Weights of a small transformer language model.
Size: 13 layers, 7 heads of 64.
Architecture: RMSNorm before each block, rotary positions, untied embeddings.
Training: a variant of Muon for these matrices, 519M tokens.
Each number is 128 + 24 x the weight over the matrix's rms, rounded and kept within 0 to 255. Layers, rows and columns count from 0. Numbers have three digits each.

# down: layer 5 MLP down (transposed), 2688x448, rms 0.102, rows 1242-1301, columns 224-335
# up: layer 5 MLP up, 2688x448, rms 0.103, rows 1243-1302, columns 224-335
down1242:119108110085119123135144138158114131127142157154112119117145151094135140148104099121156089109111126146112105127166133120114130176136094131111113121116142105091120112153129129134102142095143134092079150131124094121163131165134105121180157177129110142168159137101112121116164089122112163076143116100120162067139136135136076129130111156165
up1243:127081104141136130150090067089119102164170121130162120140127112134152069113172151138104156109135137140167154154090091125149157144120072091200112105130171133142105156143094098135108165126096117097155110214135117139093105116129177181111141141132177108134189143185135150128150132167106142147109123103113184131101070107133087143110156114137
down1243:074122132137087198148147147072167115100134107134156127121155153116105128138133123139106091138133133162173142134155145121111155144135118051103120157134112145116144147096162117120109141137105127157159128174102138115118095133145094157170177104140136126135177144145133134131098151119085036130149120152107198129172148101105115116148129159136
up1244:136183104136152129143108104131117123126127126126115166124125136160106139162088131151089152132103112135143113142129128157134137126057117088092102127068113071149099144216147175146139091120165137128070145140142087139129154114122156163102097159136125171189152177144149167138084125076137154133190126141166135110107148100094140111121110046152
down1244:121126133152117156137159201120130149154090169124135154141144120155125115143122127127116163149143155135142111120142116152123148093121144139121105157134174121129117105114120133109155116135154101138054123168164095136171129129161112144139110125149164140097162125132128141157132097093128106127158148138177127080145127154124097100100121046088
up1245:120118134122099150140168078135099139116099126144168145127127134107154118098136097125112101133131111105105133108117121156144143111086117091098143112134175114136129106106102152122151115133138103156150130069145070069166180129101120057141091118104114087157118091161160124134124157138133104104136117122132139162093118127167144142121149139130
down1245:101159111102137118127106142100156106153119171107113141112122107156134113115156150163130108063139131113127155147137156106142104142142126132125144105090164099109138128099117138086145136125117142124129114055110156114149100114154147120170160090130107152151096109123138149149152118136153137099106095105151103151122127143105131110114138139156
up1246:127096140091132121120092122106126163115136114149116121120121139136122158083111189153151064132121157165132133118150124129141191144141121171148137153162177123156171143071127118167171093142146106131130061197114145113094159105172094127102108154117153121156104111146114122170133077145123112103117146120152076117102113140046095130144155091229
down1246:078176133134069117154197125164138144092102155115175130155132111101074136140133126125122117103132173118151134118084106107140144139129119134119136157122101146145151165120147144142130121128103162125103167140089113148129181150138141133085136079146133152094107125184131084157138125137109169156160087145149104086106131142099117126156090109172
up1247:135177107133141166134134144191087118093125105072145131137104146155154163139109076135106126174094137123083111103115081121129097125079088126149075123108116161132100133083138140156174088120128187152154136150108155087162071136142143144112122136112096092126144172081094134150185114113077111107130169125156117167144136086155123111125184102115
down1247:147179163150092144117137157123092128110118111124126075169156149141136132135132131141133174126086118153102092127142136112131136103151084138149107086163100091152130160132150168146156124098145134128108150123105163163143157143107118153136156136120128091135127109082054074140121154179084112112125155171087133093145133084076146128108133105084
up1248:121131169093134133150093119132145114116125152128176130134183106099102128179105158134120111147139116105117093151120140107135166120099113125060130130134125117147143148137145083118078079157142112115082112134091138153117159119177137130149155090157136107119108135075106156144112096144118098144084119145112122108127109157100160137075131108158
down1248:150118193127152138148114123098129123102141089119117123128081118109132159101087129147170125168124189097163126121090118080179165089122099101111117139101153174122149113098166150145113085117135164146157166107092132086133135069131153101171179160146115104078135152066147113123139129124101134111085114116065140133067080096042137148087158165146
up1249:135135118121138115127116128164101102114125131141122170134127156143091153123129150162115148142139157142133146126123120110136151122144135128145122105127129133112095137113104133094143113095133129150131147127117112102097089115120148094130099121112131132126131119133087148116149128147115159143136140104123125107098154158147140128121097114150
down1249:140110118117128132155096149125118106151118116132092115155127109136133176129146145122130176128132101136129140152122110116111142141162177102129150091133120108140145101127139143172120119126134155141149121125108094123103155143119125150145136131122110137121119137103140101151114122132157124125067089136156119110105148132088139088127104116121
up1250:116111123171135143111087164095154092125149128144104159111110125132154122127117131127144141147110150130120111176050159122121173133137117154130085110114082150140147130103135158106125122131130093123140091108131096143151111107085167141134134111110114125125163160107188134097095125113142122139115154114126114117110135100150138158152150118131
down1250:135108148117134143146134123108119146139146117090144108145192186129112144111140126126152130116131111122085135112140109163148154151140117134111132126125129144120116119115145103110120152111159118145090117133151106122119140115120138114145118104132131109142161151091097077127158126117157131173105078126136117107148146133162157143122110114132
up1251:152122141121124136123114095130162117158120123096066116143143133142154096145096064116103137132099115141144113100125127152190130085158122113100165131119143100135105092157104150123116135154139116116167149101185124124118109136148154096189112120094134117138117141122141143084118131140135144150152109125138109130149144121149137150121121165166
down1251:151122131110097160136075117140116129117127139129169142085136126120150159127133122151164142112130123129088147112096138104133160059150136106164047128163106134134144144154125135146155154161091108091125130126084164137113108110138095138131148134158134133147106108152133104130131139147128162100126082132094159104104148167102184104097138124138
up1252:129131144122150149086131146125094126145103139129132102095121127097151137106145098106117182131130153190116156134122089099149073154132127134121177156145102088104112115118152151115116171095140099151153144158110142113108131114125207124148154123119131134140083091112135101101113123106159137123111162138128139142130128135085122139148106135117
down1252:094137095100115111146119152144200169117135120123091110124132111102119117146096083088092162138135179089130150104134129099129086105105096119152092168170148102148157158131123145105077175109086104105116140149117159166102116136124148114166130159137121105157094138118129082128139164124153145097120150124111102129142131157163105127174167117125
up1253:126104108105100136102147151159110143101086121157096098130170112114092122124104137115152133135096129108128095124123129127117091136132123079181110134134092126153164112120173137084151134154134120119159153138126115155137114126160097073102145123151100121120130125106125121155120146127118128169161144155154142109089117124127147132114082100139
down1253:104161140131134141124148122134167118144133167132136187121137154147178141122100110118139155125143162122098140106107162143175116113137110119106121097089143143091113110082112108099111120101119175114114130107168121087132118157141142080170126103109131162148116160163131121162087091157126124147131125100051143145139184164069114091149135107159
up1254:117123111127116129107126124110114137088129099159117136123115135165110148149132134125111117101101135138105140142112131125150135085113132130117142141158121137112106125127151112112141118129125117132102090148117135128132143139166134149131136126117124093145113134098123116108136132147106125135140101160089149147100134177115137131139135144116
down1254:134180126132126133149144133134130108128139159120142101102153145100136126116112128133141157134129127124135151129159118105109114159152125124135114087118142119124154131135128147123106113131149139118137124112144127160143125104120110110129134137119125164121119121129146125177129143124141119161102141145164073100115095097122130090099129119097
up1255:114163109148134095124149110107124113116113122092155139142156131119119130148127139146118124140125109103175114126115117150180106127119123130127152108131137153116112124102080133119096122135130168112157134126115172123115127151141116094123085114114100142114150119121155094094101146125191139127132114121128114141129121124112115129109121103131
down1255:144110168135094113179150149126110108093160144152132136137164145129154130164144096125151123127125127119156106104148178111043163100133121108100113151133113155133135135116134130108160134120117128119122154166117104184130138107088074140075127148085139136103152153141119120085137092171128139112120120155169098146072150098134165137130095118130
up1256:128134147094116128124172187110159149153106131157153106113143150141096095108118134137121120147127148111105139127140113111107158119121137130146149097100134120155124112110140098138159108125133135129094164127095128119134127153144146136127115128149089126123119138123162140138147135128109149108102087105124165119158165125106133111152085129128
down1256:131106091144116176113155140132114132147124126123137128127134125107146113139133124143147159110147137088129119128155141159133154110162131133121124119129141122151144128136131153091137127128123180086131141129127108145149136125091137120091104141112078106114166125126148154142106115125149124125119142103130155135125105148119140132096165140123
up1257:137119129090110159132119160126113099101150145103096111120122101129150118095122149155145132130165116129138121147147136141139118106107123140135141175142129130150153134106144098129154076140126118109116130169125133133132134135143130146126136104113129124154153130126146131136154124129145093108135121098138115140140138112160163132118122155121
down1257:108138143142146128131137102161131134121102121100159172097136160116139116119114111105137108126126140146128143113097103136147110111106108110125137127115123130128139120125132150149119163129087135151122124083121116120123159117115158136125129145136122170087102114149132124126074158131115139147159139128096149086118138126133125125114121099126
up1258:154125158153149168143106125166105082101132108144156151135080112196149127121074143086122102099122160130123098150114121168162164192138137144156105137085153146128106104172157119114107137117092134145098134153126113162117176134119122133132137130131097142166142138129154147120137151134102141149104076108139127135131103136148118100122118125129
down1258:136160138131132119144123103114113101152123115083103148102173131114176128127146125150139148152096114080093157128132101176153092105120103154151141130161108152094120137105127125125124124096100134112110095148144126121087125120142126131098140121136110152093112129158114162126113147142112133134149169127140138146134145136116113146154128164092
up1259:152152080124120118132141137124106134092113141098122161106136109123083088115153114163111165114115129129134128122111084135172100137149134141069114118103147099127128110114117137075135113134141129116161131116176163165142156133116112116154120147117131133105130137159126146119116169103121121110143124120161142109117119161149119139098208153133
down1259:117122116122106144139156158122153146099143135105136085159128139100130120107079101111146113116120154128121166123113173136115158173135087104142127119126105068152113143128147133157127175166151131103175124149115143156107162121150143120130125112122139131126122123100091149130127140096131142098160121124141137138163128146105094122105071131129
up1260:118172130115136142119096132138154090159112145148152116120162149134136127105121123105127121133097115112139110110123154172104130116138109127109126124108119141135120122183135140154105124117129153149144103122105104144106107159135133086120130175134148120139116115145142143165139119105147156147110141118120114111173113127124117148153114114149
down1260:096136125109120135102147112118137113121114102141151099142118118110132158137117123117135120142118131099122120122105130129112126109125151091137098127144141113092162148148141108155105094133142148099143079149108118139116106122139131136135117133155110178119149116102173084161100124145101116101102120093125144126115113134120156115139117106128
up1261:111125135143127124146174113118103079169134084115115149136112167138105129133147117099144140101158123109124103098129102164133136152137108118108088121131150093141132120102094135124115136123167124130102122135085122145157100112138132125103126127141153120150173125151135112126154122099193151152109143137071106155139107124140096099113148134123
down1261:082109147141143132138142108115100122105164121132161113168048156137123157097125099122133169119099130098132130138143195126141116163125098105128150142165147095112127112103120103101146164128137172158174108107119108126129160136119145138094133133126086099151117092120122113100146153138127138113111109142093119158127131148129141175169138112173
up1262:148111161113131127146123123129105087099117120119102136097112118091112130113115102136103124156081091138113095150145105141143145156109131132145115111103166150168077102178168147154122147167113186119108161112133132137132147107148127145100131161115153134095121107135175083122114118160165146159137178145089128180115158169209095136140136148124
down1262:096131138102089111122090075094086121114135096113091099162116111129141157118134107117109138143106119091104146155063125138122104115101120116137158099148101106139096164123124144083099134131119174099082122159126120101128087132124163083149128157081123112096118166086141136102089128105136131108149108129137153127121148086128106117125100119137
up1263:124153168103130197113135145125123140117138115099135143156166149109159108153146110099141106091119122102106122110122162163117148143124111121142093124127159175127141127115149159118112161131122142150106147125119130135178114135094149127113118124127132120117186141131082112107120108106106116110155140081135136103125072095121103143145158103107
down1263:182122177139128158152141129106115092099156119110123126117146130132101120129115170148104165130124122071145179114099122132092110111172108112149149127134109142130113116142143164096157126108150132158117129109119157103092125126141131125138100098139116117111093135111101148054129144164159103148123112156139105162098078095106150157088129161121
up1264:114135086119135170118129099132132136129129113124097158069126118099110140091165108165119124166117186157163179139159174076121109118096137093190142132148167170197114117177167138098158092100140128138164106121187116186134120125165132097163198083129097151146111086114173171148086129146124156155110117119145153108083131122182121155140089058153
down1264:141134120131145127142133092206127100182151142152106135099123126129121133144113142168123152138134118117141130167095116124128115119138134149107157149132161082150136181131128119115159078119094120126147171120148133150128188089136128135142091150134168066129161085163109160097142162138121175158122171165138175112091167139092074121127134126166
up1265:107154157114125138097149131100141129126048104137107141162121130157182102125109164134135148147117143153107153156153122128120096165133096135139138150143062120094129151132119104113150138159139118115115125131143123146142057109109124145113163118096167156102082143167078155142134085148149181116156137124172127121161132123150145154147101140189
down1265:164122141101128171129108074117179142132179123175162126155119180112133117126163139112131128112140149103126174109111108101123146142114127119138107137159076118131124094118103118173154133178101131113124099123149131143104087153157107107122156112173111139150145102086140110120079126128172111102130100107125133104173082148121151170135092131129
up1266:122118123105106165101128156145152098131115156142052100103162127185112107143072114129120155120105120110125179103125150138131100112101137160121100127139117104141139140071173117114152170134121134111098117090126167103149148124140148115147072111138131124143182115103136167135114134151130147108115159143140176150132104168082154151110139122097
down1266:141155095116134157128134148160135140111086108084157145110146092110151139109139146106106125130103103144089160106092141116142151131120138136100118122081135159129129106118150102130173110089139142118130158127127147129159093087124145162144134154135169140126117102131106124113162150143075121145156125162106121108193120137135111130154108112110
up1267:116149113134147125117125116122125119154112118139142142139096147103140140153132097107142138136151100156125152136121141124148161146081149142120120161119121129134148143124140114124147146162141125084118108132134094108128130143137111111117122103140098114131121125102109131115138132120113122122128121104108096133130099128088139098113106131146
down1267:145122130124082124092107150124116150110135122115132121127115116155159144096129134126158136121102138110155123121125138136132089103146130112133140119131154122114111133123140142139118147120153156130127102124106120144125140151142157153144141144117108145120144144139152143145125145127135158139089152147122121131136155145163112129110148115141
up1268:143118112120139125079135111104117115102121137094134111152162144117139142126130140134159143114089116146151151105119152108117149122107115128134132146129091093134079098086087095114108136122117132110115124108137156109122121169134125113145120077149183121106135113115126104145149143121160148150124158164092135144183117125120108184089108123097
down1268:153104125121135154122160111118112146110135144140122143116117129084123128073105149164093098117072166118127138132163095177119093121100182163138083156132126158119163158143123117170158105134145140155134113116179117130137141084134119170107142096129118108132093160143138113112119160136110119119114092146134145126109119120106084095122077116138
up1269:155128101107151133085131111163118114112103088173070089120121132124113126126138103129126133109100124097119187138142135153104094115088151117079161147155097123107125137141099108109141168136115159184108107109135145119116122087162141132179100094090126085159111109157127132127105157105129134140130136121147099119157120107141133113137157164140
down1269:103113134130104169132178097107115161132093092097111154078096163136170138144144137149105105152120127108160133097101143097134071171161155125117116142157117139131111123130148099121111101147134108126143117119139173128132110120147118165109094156115161144117084135149110119081121145142119112139128144182141150112151144142128126127067109102093
up1270:142108145110158124083089122098102110157127128130146161131146144173101126096131102170117105158164114145100151141133127116109136131098141104096134122130101138136124114149099136132079136119113108147069177093117103120123166108141079176162147115060130127086138100126133139089134124164098204041113141103095089148117175180156156179123114122113
down1270:126125116135209122086131182150148119134168110156138146129137091141120154158075120113172151100078119105112123139111141130140149113171147124147150136127108125099145116156105140109118104106079175118101100148077142102174119141079115144149107126119137129138153094155152099186134167104115132154093148114117127112141141131122124098153074153148
up1271:122150139128113150107092121144117098162120158119091123110097113093081128121113131132120150114114177095129099125092128082152148126119113149122127117104073139150110160138132098137113110143097150154145111122088068170154111113127135120119163118087066140122152099157145093178123155119112107154099110163125131116121090119125146097149122119094
down1271:116162088100145137177105156116122168166142110087099121126121094207169117128111137130119118115155124125097099138108139132113114091118124118108136126095136102151124140077112140100134122150105106162090191131100146145149101130126131108098112174098088164153117104083141121163077127126134129129105139176110084162170107109107116154095110165086
up1272:132113128104181140085143127138093112118091116102076094147146176111090165109125160096156129087119163079097134112150196123116138105127111158119118136144122116105153091147124131108118128137147142102146117113100118149165168106130128128145152128138152131143128115123129111105127124103093151128132152099178143149115133136128133141123111111134
down1272:164144104091119106124104124159138125110158136132171123120143167091181125163101123126151123181118145135129140144096120106142149153099103123130141069147145110121135159157108089136156139134089190117168175159128108123140098172114170103119107116095138133129148094169143141106138138091145118112093174147142118129098160108109111179118127101115
up1273:159113156133137084146131120123114107167167134085118102138118143109114140115163119131160145131127112120096162150096128143141122137134072162099094125143107102115105162096119143104101105113163142151118126113135134142143138098133148148169143135140158194172128119178071090178117103165146162098164144119098098155122079121125130115159121136126
down1273:125159117118141116098161154144149089128158146112136102141120061134118142154076128095116147084147124156159100133127172131131158115116139110106170116130119082128112144127142097116127145117128136124100152105140110150085118136165143087139126156085112124112123111164102119137149133154148094128198137109124142129138147163122120109142117151095
up1274:158135141144099174129089104147152127110130112117173124131155146164132139101094101126101142132118116101112148109134112150157108162074099121130176107120121201059170113074105151123104123143093119140181172192140151113149158166151131118137154116123155158089100119162157114127121112145148075204116147132097125102098116106120150125115124112086
down1274:148157150105081143145165107101130140138131119123201096116110107112170106139124142118111109140178132136130102067115122143164107153093198147099148156165122131101139123069144133132109111136101139124109124108158140141164103145079135106141138134081114124115144101149119093105136093152098097095102114096142099107172174163116177139133157145115
up1275:138166172172121109133132134162120125130113134079124080087119149194116159100129150101119119110144113170123108137182118130111112141110071104135139134157164112114125088164171138167088141169110098111124098165132127172092103109087102091103122134131116108112159096106158119162154159109113163175070149101125122109125134134119136117146168154113
down1275:113114119136117102131125147097141130106120137141144172132135116108128095112127109128115170161149134127140128124109109115098155168124126099156148102119147129092166131136141125138121137129119112136126092095107134138148119114126110176156132177066149125117133132137096094125117135125150134128114162150142130121102147159098127127146060142092
up1276:128137116189105134101127130115149111138171142123121142162130121135150157072164114068094146110079079087095133165108115156120134131071123131126172148130118151142101138131185185133104145115111110121155126139066125084164122132160118150081113131103120146159110077102127106126097099130157114101120171159063106084081146131130175105102112128065
down1276:169157140171131142098130123144100161097106151103097136140148137104127111093134128119129127122139083150130142134144156095119129086117145144132141140133124124117154112067140121090156139109145165113152098157103135153129126138109158120128127136120195149141122127125076161136073114085162130108184110134169141148105132119079098196100144145126
up1277:105138123121126115142143120098125150125074114126130121146135126134159130113138134131106122123157105121098140104141121132154133117126148112169108116143154122194169158157110134166137098153160132148103119112141124175147153165150129151119104149119126113142133124172134124161109132079075152098141144143178164109131171142101142134146143104133
down1277:125107145130140105106139131132140100122148120103129119101122141118099109107102147107123132116102127135115107115129112113118114134135123160122109185112106112091112128147095104160140186102129150101161113109117120125115150138107114136118156102113143136144151155108121139129111141123162136158100146102078115181119100122127159103130122147131
up1278:169074100146113105116124108121129126114151103139088147135109126163089157071085129137114107130141092100110116083176137123124159106162061106108107120102083093126129133138131151146142141149119121122127134156118125154115141079148139119130159156113119121138105139118110123113145138182136169124129106147106144127123106148117138118111152111127
down1278:097132141140162131149154109157156122128110149101146133116112116084164160123131158103107108151112104099100127105120138120140115139056157132137140162145131152110161127120137136118148119120144093127130104137153113091171103145131127148082117108144143128090151119129140079111158161100120118158117105125113091108122124105139113156141133130132
up1279:099135118132120113147142123127112127120115141156094117112143146114121118103128108120099141121127117109120104115144110125135124120131109154114149124130111118139148126120108105123142139133121116124111107122108140143114137118118130121137114113120103119134118114109120135129147133144124132149107141136148115108156104141152127132136150140148
down1279:147094144128131122123137160135130131122139134167132141125132114088155152134131139143126154130112106128139105162114116130169126131126146141128154123114125129118120132107148137115140120114120108118141130136125112131136127096150140099115112128117146111108123123109136122110124095138121122137144109142135129142141120135161128114130122136146
up1280:101114108110164164136104111158092105132140138115088177162153145090138136136122145169132134178117116109076095125139115104168120103147108147154113160113093127101165091151162122137126107127171155099100153122114134133095086117159115075110129139186148081100122116116156139102167153121152144168140132142100115078089156202110172104072175090130
down1280:099106142106149112142147128131145151092125187109078103117179153104120131151148093142184153149158137099159119120139141092125119128085143126143120167103185112142135142089115153121147146134206155080131069139111063121097127124167114168107117139118088137117129121141138110156137170121116117110104126106103083134098109083106141133139168130159
up1281:143097117160136129108133163131113123093154135122068118159112157144131145115144160103112157140126125148141127119143132137141120156088113085090158180090134164117116125138158115143125151131104175147103166156096102159104132123100136146097120125123115143129087100105085097137141121139131102113146106143114125134172145095167139079144096133148
down1281:141157119076097075075181124175112154136121148121139106112170123139129153157132110083137105171151089117147089130131138120097121143134130134178137129149126103133168168110147164101156140149087113090091133140138160134140101122094089161121171106121135120139125134108121127149145133160127105129137063155156146178146101082103085169099126121119
up1282:159138112132142125139110154117144122085171098125165126137167153126133113137157095167130159148108143112152152123136096117107103106114103110133171124124130144138073106125113159136104096123153130123099153116124112114141142134095121104091152128125101149131135141147135161143102144104180162104112109135138137139153155167110153121115119069110
down1282:091107142092152134138116128111136128116090134090160097132175139132151102147109095155124115151153092080148134124138098116145133144139104119174105117146135131102147108101148127104133114147150127168160125119152093114133171136138125127109086122100152138118093132124114145141152122119091097119137108104100110120130116146122137071134131152115
up1283:116156097145129132182148140135088111155144123115162083153095085100172142092107108115160142108123129189128123201114106122185104148143099116152155163096151108108153119146109083134138130137141179156105115119146104120128154151120148127163104163108171138095163080118139130141140167141145128161158108152153142136130142109134112143089115132105
down1283:121109123086100154085092131144149130118148143118115116129150206122078095169137116109155132113157149125090133121166111084099146110159187145097091128133136128139146155066118162136124172102116117109081152160096154135115096132139101106126138127141107108082172163142098129138128144100147117114123126159108102153113109133156108130135130157126
up1284:132162120134092132153143128075120155133132135137169180151138123129169105181134130120154099104178134113147157101157055138167122109107176103115122097143118121153065143135138124111156103123168119149133116116154124141114125128122108145096142117124090118155108188126114116178133117172135104149151121126143141152114115160094114156094091095088
down1284:149159151117105115110150131129103105131115118088094144167113174155110073102110126133124104103106120101111106125179147070112141144153165129116164135137167110141105090153105143127143106133116117121117090130140111117138133091106143106126153150088123051139160142143173154174108114099138113123091123137092098126123128144160081172106114158140
up1285:117135125138167149121121100142118121132177146141132157179132126140119090161082098173095110118111142136153088143128124158146131165116080156167123116135139101175138108129171142128139113139160145147118113163157131118146090119102124140136109176151105115123128122134174163160097157182134122173113149103104092079149151121097133138089083163162
down1285:126117142099117134105138155102164087169126132102091085151114145146134131094146108191101132129123130144123103161138095115125158188119119140140069079145147196105093114146158142116152097115136162140119132106116121158113141113146099140131160158135125143133111155152144078175130126185145129147153156153130131116135108073118076105116060096113
up1286:119124083135164101113097125152118140118096108097135126051090132099136137095144095188077121124133108158102154161142097106070125099107089142158162130162127105143085171152110134094134151123164118117144171056130113130164125133108125170107138082148101093075125156107124147133137068171186125144134074110123127100126148090108171125102136123131
down1286:083134181152093141180130113176129118104135163129190125085099139113136111127179115121140115151126124091091143126123110148150136130110169109136108163127077115093109133121155152112093115164101150168120127133154133077140133128140087102071135088143076119112134142143106158144105149109064145107169128180115151099139096159099078106131137102122
up1287:131100138178170097080112102135149139090115120117126116116145149128094141159130144108115099106121124141102121171124129159123147111136091114132152130120138143128121165121097117148125140113135135137100140140099170097120153079131164082167113115135121143137167100093132122164148152129155070134169126126130128103116127164082166113116100137102
down1287:090109133160134096153132128136118154158099162149106159133100144122149179130124143137100077156122093089125081135104142148133133130138159123167131114145180103135159154160151134185155152145117087123051130115133124129097152101116195115122090174144115174102114082107121150163139160125070115120108149095141102104137090102105129168158162143075
up1288:152105143120117177116099104125145106156123101115123153130140130106133104117133118117125124155107157109126115069087117119132144128108133144106140146095143115105110128156176153122135162132132117107128103097132124080113140170153109107149129134150099100114172141134114115121143183146124155100149138122125087124100092164156121144092145160122
down1288:144141174126103128074141154115107133114097162120137167148123108136101145165149166180113114169151155146100129127156138153124112140117088084123112105154107133143119140154101137161112125121116127138085138174163142119097112145107086119101144169119149122139121137124119111163105157097102128160116112135119146135186108148099093115107120133113
up1289:151146120142154106116112082092094135134136141163106126093168133145151099112142116107151122101119107117094144093142080172106126110116151129137131120157157141141145065126141148074172099121108143117094100094116169141113135144124097151126109114125143120136089125130138123106129095123116156109116110176175112157139133134131159110093111110134
down1289:098124130120138120132120147112076157114171134105121149120132135125121128131050072126155120085098094135089113140139112114096148145131163129113113144129114132141104171155144110110139101170126143116138147152116119122135132091148130104155083127132172144117140124104128169150116124136136109112094147141110135134130109130111169105163124131126
up1290:134112096091097123099167123158146107093117103138149130141127122132096115130101100104147096178129164170125171121128171168099148125135086120138139144109153163114123157132135116083156105110123141174108127129146089140124085143137136082138160149144108145131132134136110106068119101107145069124140145139094115140129105141119168092115128196098
down1290:100172140143144152121123119122108127155163113079104113136099148122129166110162138139103151128123100082116127138123097098125096108152103134110091087165122121141110130109108163126129107162080128109105135150083155155124150157144113127098119143112110140173149118147173138161106151140124156133097111107171110114110130104115074132140160095157
up1291:135113127157149125099109079119131112137085125138131128159198160164115159159145129168097108169117171101132151119103108123150119154098090173116117152097114116156127141112131132126120134132130151142139119114122182131093118132140104130114144130105103170161103119165129178139103098152164098141189112111117125102093149128121176148089152074136
down1291:115107134139114161136134144090102098127153117115082099135128107140189141127106118147130154162143080103105129106157118103160133129089145110111115137123109123100151128128123096121101112106093115115156108167068156164140121057120094128185122120153092146161170150098119101133119121147123179134103099130113135120141134093099132118095136091119
up1292:165106108156141107149097128056119157102106132086168121142102123089103115090109110143143143117082178126122101151098153120085071155131109140138122149115166105140164098128122131144106117103110130132126136096134135090159108146115132125123116110133119137103104124159167112152148104157118139082115120096110122140141119116087143076116088135103
down1292:175105138175155100119148133111101126107116143125129137139148135095111121159176171118131162161148123106123095108122090141100132146134117163118131139107115118175114134135147092152139111086093138155125148105112113141095120096146140141147125091154117122133113094109094085121099143111137117115144093090092107145128124116123088122067115168087
up1293:121174157140123138116141139142126103147126116133162109155111140130119107134089152116133159123122121130123115133123122094135154090142155138106133113144139135132103112145147109129147093139140097145121133140129102140152132073137134112127102131147148087132117131164119128106169144119089150097134116122117120140118138147135106099124127137112
down1293:155123124114137146117134116109148101127102105123075119125155130116163165118127141119102156136112137151145140139126119156149121099128118133127136106137126149159114122135118139137117133173148133124154142109092134161153128129172095092133132115113125154118135133103116116141130106132126108154123145109138118123158151133137159159135117135140
up1294:129094157137118131122135118117144145119109154150148131146141084151134189091093102136127117107144100100160144102118108124100114129159127124156105133109120095121111200116159141142105091122105102116146117105182100135138129153132109132134149109129102113130150159143124113128126130133139104174103141148124139167149153148151124103136144151109
down1294:142136144138110150133095163140130093110122097143137137135093153098143090104155109137119149099092128162088124145148149133133125113116156136138163152153140109076110100120092134123153160131142157141112138149098136108142150120161117114117137112130104175121113157120137187133137143098124112123135141137133100131091072127144131149128092125152
up1295:129130098120173106098118180108109133097151091114131136146147111097157104121146100160116087088097154102113158085147127143143109138150105105151082134121075137153132137130080109139093117152135095116169147154110122134141153140130106097129154143146119137100104114139162117114120096109109114125123102169100137135106097125139134142124122103155
down1295:127123171111110175146125140145155134140130138151115141175097136089174121115157067111134146127091119136160099123122133120147164113121113152136138110143126133137104093140088117109150119114160139112134121138128083121146122184124130142181121121092122083111143100136153147112144157090144154138109131125102172162109128148176136117122114140104
up1296:110150107101179163134093133109142118085144150104082126074090124084141110149106153122094102113136142126148144109123105150091123148091117127158106081127169136103136162102136169140171122116130145117149129152118129078086112158102130099105169141087130115109166160093096132127066103059161123096148132117139109118109171168129144164130116126122
down1296:134094106079133134141164129106092121133131145147091108113094113122088092131131112168108118130096149156121118103125098079102076110115093153105113165117130105130129119201103136097098090149123049087092146120155129062096130107095090098092146155111111123151171133153123119109186142134087144060132161101126183115136136137149129171098156132137
up1297:114091114132170155127114147127134139124164123180121137090111155136158129152165136127148140128157141155120123104145107135106126119152081119105148103138103132135116089135128137116107119168119140116092135121131148124146111175152128127102124107138152137100120141080150095116094137140121113141158087134106081102126117121134136137135159166123
down1297:127131113099136115117125131148140147137098130108152089098119179112176123108123115101139084115140092169084056104116162124147149146146166125105123096125168171204155159139184101108107122158172169132088098092166086144107160155136101127108090135133098111127132122138105099070153104101146120118142156129092116161145133149150102121095087120095
up1298:144125133137135128127141126132141124143133112148145146121096134126119103121146111129101126099126129115141094116119106121122127138129124123129097133119141127121122141164145132134173119135124101113121131122114127146134124116113133130108140112111142129120121128128132115117104153149140148123144132120095129137148137151143147124115167140128
down1298:114112124135128087140124123130130133118107126109130142160152128133134071120111124138105131140140118154119113106137126140146104143135128121129144134137149134146130126121097143116101110145150136141118096130132108129137101140126146101135109116130117102118128099123135138130125089120142139140099132134125115125152105119129138153105136137146
up1299:130139199204122174117100138129100162093142074136150138114140134136141136139124063116115109131133197163162160145114114111113114155113146095124173114172116152142113166142184172139131124095132109124117139104131117152136087173183114147104125140116169113135099117107126167185093103093129059165136148148127162099144115121138106141098133042125
down1299:161133123095112172147159115115150114119101162120135117137154106114093147135126106086090066130112208137073087140113122098099148164126143136149190113135108128103096107096114176111135161073116072100106139091111131091126137157133107117134134177158140112103158156105132143165126177109104140151135132124192173109130142062157177181107149132064
up1300:125131152141109166125171084092096110123105153143113135156128130167105115087138124096133125138072131163135143150123104068138155153101143104170166125105108144175122125168136135132132115161104119141075166145115066124144131155153133120154136100191092109147123119161140166132120096115105143170114117154140134127117128106121135101158145159139
down1300:119109139151129122125075146115134141087107094150130120109140116126146183124114157108120150113139137132133096143125061141111151135136096119132134113129141100147133148116164143139123135111141128143163140127121111120127139110131138094098128110135158124107146158143133131171144091134112109139097117089107146139103140114126129154103092127134
up1301:135136134134137111114132154140066148133139140166133136126116120135119140097120160136123168115135156121113114094132109112178108138136081117158113105132132136100117119097089144111130140131138099092110120082074166118152099148092109133125121104134124110173067130115187114129132102087107128153133093135115111086127147140123137116146105126156
down1301:093121128109126118110149129164182154150117107122087082072096099075160137116108138087131125103125133138114102122138141132171102147101123126137179153143171159150167167144120169121119113151127152166105110127101118136153135119145095110178129082134152132081132086120124134121147124085132089179122122169131100110129133131148152099128113155154
up1302:082094080148126154143139150134121140142195079168104095078152124141153119096102129119104112120132162132143130102164151189121120127133110134115113094128157140091104131172114120107108119150117060126114162179150148139134121096154091123115144149128158132121116112147094118151168099137081096174127121155134124130114067109178133135132158149132